Part of a small language model's weights: 7 heads of 64, 484M tokens.
Each number is 500 + 40 x the weight over its row's rms, rounded and kept within 0 to 999. Layers, rows and columns count from 0. Numbers have three digits each. The size before them is the row's rms in percent of the matrix's.

# layer 11 MLP down (transposed), 1792x448, rms 0.0415, rows 228-256, columns 112-223
104:530499431531536436545498534494419471492531515529546501518470487485540548509508490574524479446491549524502465521534468534527539470543534582493500510479572393543499565449523506511431453501396408439522534537582532489452553444551531476460430487462479475495498499508497514474489488457556439481514458522495466471517518478503582458528515500560
100:578492468547471508524486499490521470483483522505461508487520505485521481418490539507551542380491473502527465476505541539499545497448508548498543531481501504478500489501523525480529482470473507488474504621370524453443492542451548465556469572438567506491515556491529466475415530518522487479490494547473500605427558468558499527451535479556
098:497487516548470467515485498452486557532525532473460492460511500407499539525620514456516462441430435549552491472487491518469470506608483479512495470481481530457475500486443502485481515504460517500554458524606510527491491550528499471427560519515494456489470454535454515520489532473441523463530557511444497496503497446515547488486517454487
101:484579496487504516504504457500531506452397520496490457468524416494449533501509525509547500551528496544458550525501446469524495473412505568533520531492526504497519508541449541428549572581491455469466482419500480528486493460580489577488479545501477519517476429503541479482489504468444453518505466466473506482567498476500576450480403472493
098:461581531514511514531509547517522408471402445555511559529543419494587476570492491500482460506504418497522537524482513520516457496508490526510502431499512463493433518472507486496487564578530516492535523512548442483548504416446470425483436428563487480450560500510432574519451508569471551438482569476509551491545488504477491515506463516483
102:486588423508581470447507559572395404546503503516528462521460526541527478540592516513522558487489552501476450509500514536536476514514499516541513539487488512526464420437510474489458520484492543478505471497474540567538510476467464544505511566464497486443557503507557493473507520536511467496458510522513500441520553485437448529563476508469
100:450407495531493573460511526479486483439443515517487486472497446523554527575507502604449505531483517518456468493498480466522486481449491444489479530468435521414556548484471559408510476537416537493469520516658446498398532479515537514496489499513452483441479497496487502454500508462465520588551476500465545465458567481434547521511462404527
099:485511479497480536506515452547472486492479444462488461483503504513498553494410458473524465492473484528507464498492447509512415474560472460524544500526460447542443546484498490511499473486503530508506518447577463561433528406467553549530440526489512476442475509504518476501496473534542483495536495473477552511487520450479471467480550552535
100:563477411504503529470500510481491528561447441457483542503645470520409580600517473537393481533481496532519423430473495486485424464533454449543558549410513499473446488459441611434487500464543508524578520513628475523497514469496513532480497516552527495559485427483429519528476504461517578520498571489495544551545479497428501453505463486535
097:497446545543529512463511505462506475423438599469467472490515519479515442501453507482496570506541503558529586525491528491491401472538465489494444518580521539509507479565492428526563473548497423522566565553468502519559541544507516499535459522509497452496530471520520464472499503510488518465482510449489455545537531487387437477481447517534
098:527502558510529498497442551557570541548512452470466495515447514457482452484478477532450495594485529579442455512555527439491490432522488443538459535521424422535607449503544478485542483531495523499463441460608484463497486552461491549548501527553482498553507561535530459494545510561406542540555552544527491569453512499550520446534534490477
104:538541521498537514490460519542484483607517419466471487436459584555463509536470461462554546506522471572491531512533533505513524512449431454461497468441483499568449598547469529465536496500513476477467506523461624536503495473482449576492479541447539484486445504509506481520562525450491474517448590459484479463501508457541524516485485438565
091:600492511509578492458487577460531485564481562493414468470561482493469453549517555434489500428494478506468430468498447530498473512491472502491471480508482504513490493450469367513538531508466530446466472472505520532519506551484573502519532441536443453453526518545513529477464556556488404527516483501429442502514507488489507491487425444509
095:517484493523495450454567498574543501565509582466509515475454471425467529456514471494513472538496581540491537478567517516484539532529485467531529536490509496409580492508466448470494467546468518492512471492530589480469504485512473493566468563528439493497501516416440573518450463524442530504503470505514492533555512496537488467426544443518
110:509476454423446458462502506515540513473472542444497521555517530433448522475451503500501513475482457532513540479457511446474490387482469503496499453542549456539500434465473430499473457447568527531416522480516582469528456492505440464585490523429492498449447476508469448535520437506442477486533520492512557505480449502523498556540500603485
095:512543583497466461464420528470536410486527490559551516550552500589504548471476513494474488476556478449463464490518472517516541498487480592505482465504556488489497489407517527482567496521517459503507544528479478523454460502446525488590479513572461497568385497511542545497587473494477468490507527474465505502449455490487486514466454427510
083:488492557457476482520477482510527486508423480480519495479486606539517511452540482491456422508500599489499524543568522496519404445482496444507548557523451498453565469471471557440498470526463502507461557496679510435483492558461555507463550500442475525468432530519546567534512446514482486466483529563520509528503498473517452481516560473499
091:513495450489519504578515523522524392455520427488458536465466497570353450567344482503482492470553512540545482494490500513461478446468453471470506552464446442433510509442491474445468455452490452549454533503494495444454473404494505507424461489528471512508467514469533419447434519491463522508566446470481463472482488525498517523461552504520
101:525497491554532463511504474517444464498558551509508515550512423530518456473500496492524516462475430488506568516518536521553548450515555424535493551533500503468538566528559480501467544444497488558570511518536474545520464540541487526579459450481548428440599440485439475522544531494527532524569476473547478447531482462510469509484575442549
108:527530576451510419484455556536421498407510484458509483544506515445475546509457459479478517486470574451472472528497600444469486471518525508554512440524471513535508421490490511556526492510533486494460460497554505552492467463483440420495493508487411501480436469482535475528468466510489422496462533487526559498436522431510480535515498473499
102:530509532549467525543542533417500515481567492477440536463490497472556500595485475534472537525523476532535586451467494497443509480418564456497487502471512477505565527473449587511469510570516441613470512503515509524469500580510481512483525464457526457549512468489476435512477506448507535505461501518496518559468545550495525485509579492465
098:467515492551503521397447502547569526491520527511537441486453455600526462540453605514480577541508531480522507486443451536523459449468472542501409482524436470557573511542458461423484482480511474472499446509647497480485552518526524477543496483447470493462485487491489556481507422568422491524529464498565479566529561493463468519416515428443
101:470480570442488496486471513461537470474515530422536528535528506464463477525505511476462443444488486542486502475543505521493539558434471587445493573521516519502486477467540515506485459499497451549495514538496435494495525484457506541511493579494550529490505564511549570443490497525475514512526548499480512508500477525498525550466460642501
092:472512485507422514497480480468461503531560521445459515495516545455546476476475511474479553542501461513477538521468534522455407470511545457525475497465436466440541526531490564457510509506458436555479553473625549520581565477520456497490495496483459456524457543471538546424540449488475482505511512491490475456502369553475471542554569487505
108:538441525508499511480530486439559473445470455430529476521443483441523486462469504472540526459509527451459519502505473487437481483475483514455523522453501495475560494517444460539538498582519541490505481534465523507490543444453542518502518473459478516570582514558580480576502527435457516451538474482494468443536435466510513476499490466564
109:497497456468492509472507500497463492465546550549475469429532474502518504502494460544499487471472478445557446538478486588455513539535485509527620538493515522456499457535485487496428491462485502475514552510406442508444515492521584464514482542469428435515502464510448539552534428464552538498443579580511496512525488531476459501432486579567
101:511475460500491525475471488400496536509528456463498511450435441460475509465510491462475495487468460425562505522559532532438535492525499512453482447518505481507469454518479594494528510502464478530486451467546570511448476598491442492488507486471530550521428551402484505465447405519415473513537461474522498514536441473446476517588531561506
100:465507503459450496522530476493484458549509502477455490532559473503463512496475496511516458478492541533466442448484519526533553606468455455507506606569487499507609465571537492534571553518536520548478515489543515455493489420448444493521435525503491495548454500535471419622483502523546473478506474457510514541510446497510481510459510520532
094:521498437536470525471477520477508505497473522509488476483541415512442484475541510445496569543540463539521555498489570448471467520562502468487494459520418431508469572508405458528526484469522501529517543504507471462493478435516386506548484440577553524460505521457467465502509455453494472476453435488538514529574579538498406542487526441480
# layer 11 MLP up, 1792x448, rms 0.0576, rows 229-257, columns 112-223
106:435479575510535544493544549520471489511504473488498480542498507447524505614559462490529438512547447528482507483456542514473477580486520491532448548446464493501542520514440438463459519482519540522470503492483499490620457601431576523481560537469515549528469458569511510468520508527456512525464531478569536505518531498465462499486503475498
102:471557479545535502525565384596470505423438534527495492509480462447501537507548468522531540448592492463495455512453423441459500507479536460472427455519496510447477565503505473488486561577493547554483524516457481521517524598481560469479481473540583518491520469559472494529514546477461481517584455510431501482464523480552576494465536479518
105:456468469442548474528504411524480587444494476519462413474583478478468509564523536459555523440438486525550461531496469451512541576508476463584496526553489490483484562533512523480469543549508492569494463476509480478495468448488542479492475518483547494491476419565512540518498534536478499593468503423505473538508552559459517486511483426518
099:530484445474513541476444486507472534458474398484489542519500553515555528512581508528526455494493560492524530451458492514440475430473497521543500470552499519489546478570488513473522587530469519475455475494512504475555498540494593564493495478494516560550510450538486489565470526499511461533490510519485443554451518546582559461496541461549
100:466450547451522457516429550529553497540464510391489487492539514568510533453467522505524536491528513480572613514440455499414498472496505501450493574503532540447501541532533474520450499505480448502527473503484525494492490582425542482523460480403525519480481562505488546521467427519513481423495467496470474514598498555494498533537483590498
094:427470529492561495523534461474446551451556465509574431492464530524496527495472507538549526497486467450460541480477458568487514497444520483482494531493502491491525529541476514538442493502448525586439555573532482485495555471555547473487535486520517603466474598450541572476534568549507528498500489513545557511500537570535477470466412512479
097:449575527452550433429518474463479475511429496491482545520569494498498544490473486480526527466488504518496547488507485594485490523407469498439450559494434508461447501546523528531507497535583486530466478557506444502514527517471471509525538518523515470503436535481498534471494478510518484442442440599533467518510508505588476494490517451466
100:572516500471488565498489501453465499435489535400486447448551495510466471538461523452473565489508514467551475470510423513484593432545497496528514531607545483474506437518446488509471458504486489517477549500483459553543592495483522487470495490497523367568472462521456489468503528505511510504548503527518434563523537554476515488509452521485
098:520523471464516489448467405454557442502495479488490473499533522434495487592443460473438487482464489500538506539486420547493513472496397471590490476527520506520519471533535494467511532481492491489481472541436482532523447518533544578457460496562480451530522455548557471545504466528463504530499539506490549499527560480488453512487538522504
112:453537521543493488495485438492494497449557520489433439531482556501550480498543526463541626419478512585467524545507576508449488476510491489509507530523490556529460458566463571512489566554553494527455475520513473528519515530510500576473534549466544456530409569534504504480506507586493466550499537552548569481460448470557547488507546541506
102:512427492541521581492569425501534458420483493515499511536485549531567451514497501428481527511552486499496470507498465475455562510471536492470437516521494494532547514549569502492437497460508532514470434442477487512538507503526503471528491497486540445456496511488467538452480554514532568547498446472542482468401510487496496466518539486474
096:522515520483453531481554488443432516482502502452536504570579490450544448493532501365492474557532450489555537449535515541523466508506459408442444532508457496468490445531482488461474515532541514513456431508434484517532485489465543510463484491486553495558471471543416507471506503499469583453475525514467510466514586552456461562514520475529
098:421554553493526493454507496507438515509525437450479482492516479503485489557483560445490492511503516469456515543413442504438438528497543498551516490505429494512410462580530518500529503507476477536499497486503484496578489509559439535508453497504503444512471479502523456463583486529565551519565519480532436534473539531482489470512512474467
117:478505512478467505475525498540455501487459520534498539399536454522588526494472531491512572487416474516518500584464501489519450506502465448541540527515491514442480576460540521469426479449553571574491556470483528485498479462436516492498483525517481529535492557495482533507541485521418532562474474442551513461472503479526523503538558546512
102:445563491509448483534520435488498537527511499493501521464526538471500469487515443455520459452496461547494433512450444565488510533519389483454519528531458484476518515452531514471474523567469505552511488626481484534524472490439504489516483545481593545530500501558534461459467479493552573468496523542521481430488523564461524512521449397572
094:477492495491529545479457533472498521510502508574507490544491475456500397518523563481524523458438476509463498506495498520461583523532502512518514467513480472480460497476547486535509527476520553549504465491497548538493472491493450511508480546515491474569525541607513467469544558509505466526498558533534451552535521486531469555544493490539
091:503543473428539484525465515473529471427442504538461537473515470531462575450456514532500592506543505402524507581486455473477511448441424521495516487462554442496444522491452536455497464494537553559477545523421475515490522470489550498521517453468481513454511477505486477491427530510452526514410492463557516485535479427486514451518553475443
100:506573480523502571467500471472501475440558489502597494449596484492521507604531543565495526471582510484464474506494583506436528496449500481492439489463539451558516434499464436451460543520529454481447524477472463457467498417423476515482476536450495447467493521515465510440406502577457525580545532519478494592439534526493477504519505441458
103:510486523515452439455503451518462536451573495524518428563461492479536473495478497450557537459518519482527483537495543516414584462503428560556501482541545508396492535500508478535477539478574508461420520498479437559513456535566492506400510509533554474533445512514447494539510543526496533519557509457430470460467507455565546517479543491475
100:521495457525454502521535515550571457465464535446520475492553433510514510499499572536495495523499567431491508506499548573451497503466482547515425533530468487420589448481513428526406517490503474468478482449491512504450475524486479472515432502583477541499494563463470529514570520525465470492493482519538488522485519469501563474515460440540
095:589476532492526540449500559493457521443447476483420593473534528452515548494522565552495501543467506524574556542548512599526542469438550521473423490490456450401459506466515480548461504485406515509453506530514570549519528475471521500471499501464507524468509497514427527463458506493560464574530538524492489514520495460507496453490472513509
107:547530555452532475403497482541449513470578484477473535545492434557535500524515523558591532462555500459552492488537468527483551510489500539467518491455484576526464527455527448453498462557533497485520454558503462556503508479539542565546475550559502446502463527513498540475458516540482486468519475560534451507523567498522539515488502518500
094:533461500484424528484513441518466560486543479477519516557566495514454440480557516537531511480491510536534559484509510455500516525557532503466584534565525460485458533542525491575515463521498488575465582421488545540531485473504516555462459543480541551536442516434524518574484474516497498537522448462508521430505510558485474439515493530511
112:431566476440536520540484517487429437491534493554463451539541523539442526560517489562485551448428614512505482498533450553517535513522502459469552494585491586424496497465525515510509534522554496599370485568393543492506501497576518547550451578468535480508508480502430504499452450488494583518478497503458505480519484571556460530442504597548
111:477491510510464525445512498512477515469459553457500481526477461461456500520532472452549519511521444524523531519434440539540509527546524429441475491599552468524461562568506500455503537468484501441478430500454448486458559527583482538536522465432444568520503464494462500510476483506463529543507540476530542582411562582511533568475476492467
096:557525562513557506461470454456556534474452474441536442454598450492530477514502564452545511487540429528506481516495548504453463426524451451461454568489544469440521525512512493529426523525519504505461532518502433502500567525588536461518564468539576474480521499587424564508414430559504564481468505543482503527500525523519543523485584511510
095:423535518532541493518551435479453584475523448452594534504531511443549478534498475494495588495525539433456460498585575524481465516554470517522458561446510513493437453499542505457488531448463512509512465521482511540549566503480521516484521510479447509447504523466534502521487515539416465482525485488558528492419524440490480464459540456411
096:461460551518527550529547518445539512489446529448517567465510470456529484536589437514560481480454445507502540593572494469524549499502502528497475491537524583503416474568482488519483497523509491494516535492465557537494546487509533527497432482558518492493526495514548501480475586520537509497410521560646443424511506540511541517544497434498
097:522511497433514455422489434475574549498431445475533506413462488559488565520512551482559535454514491512463431495535553529549470516411512512513458556557505473528494540527488496523423482432496515513494529572497426530471485538547458502508497606454527557490434569523481532550466537517510564494494532509493538515526499455542527463430508482456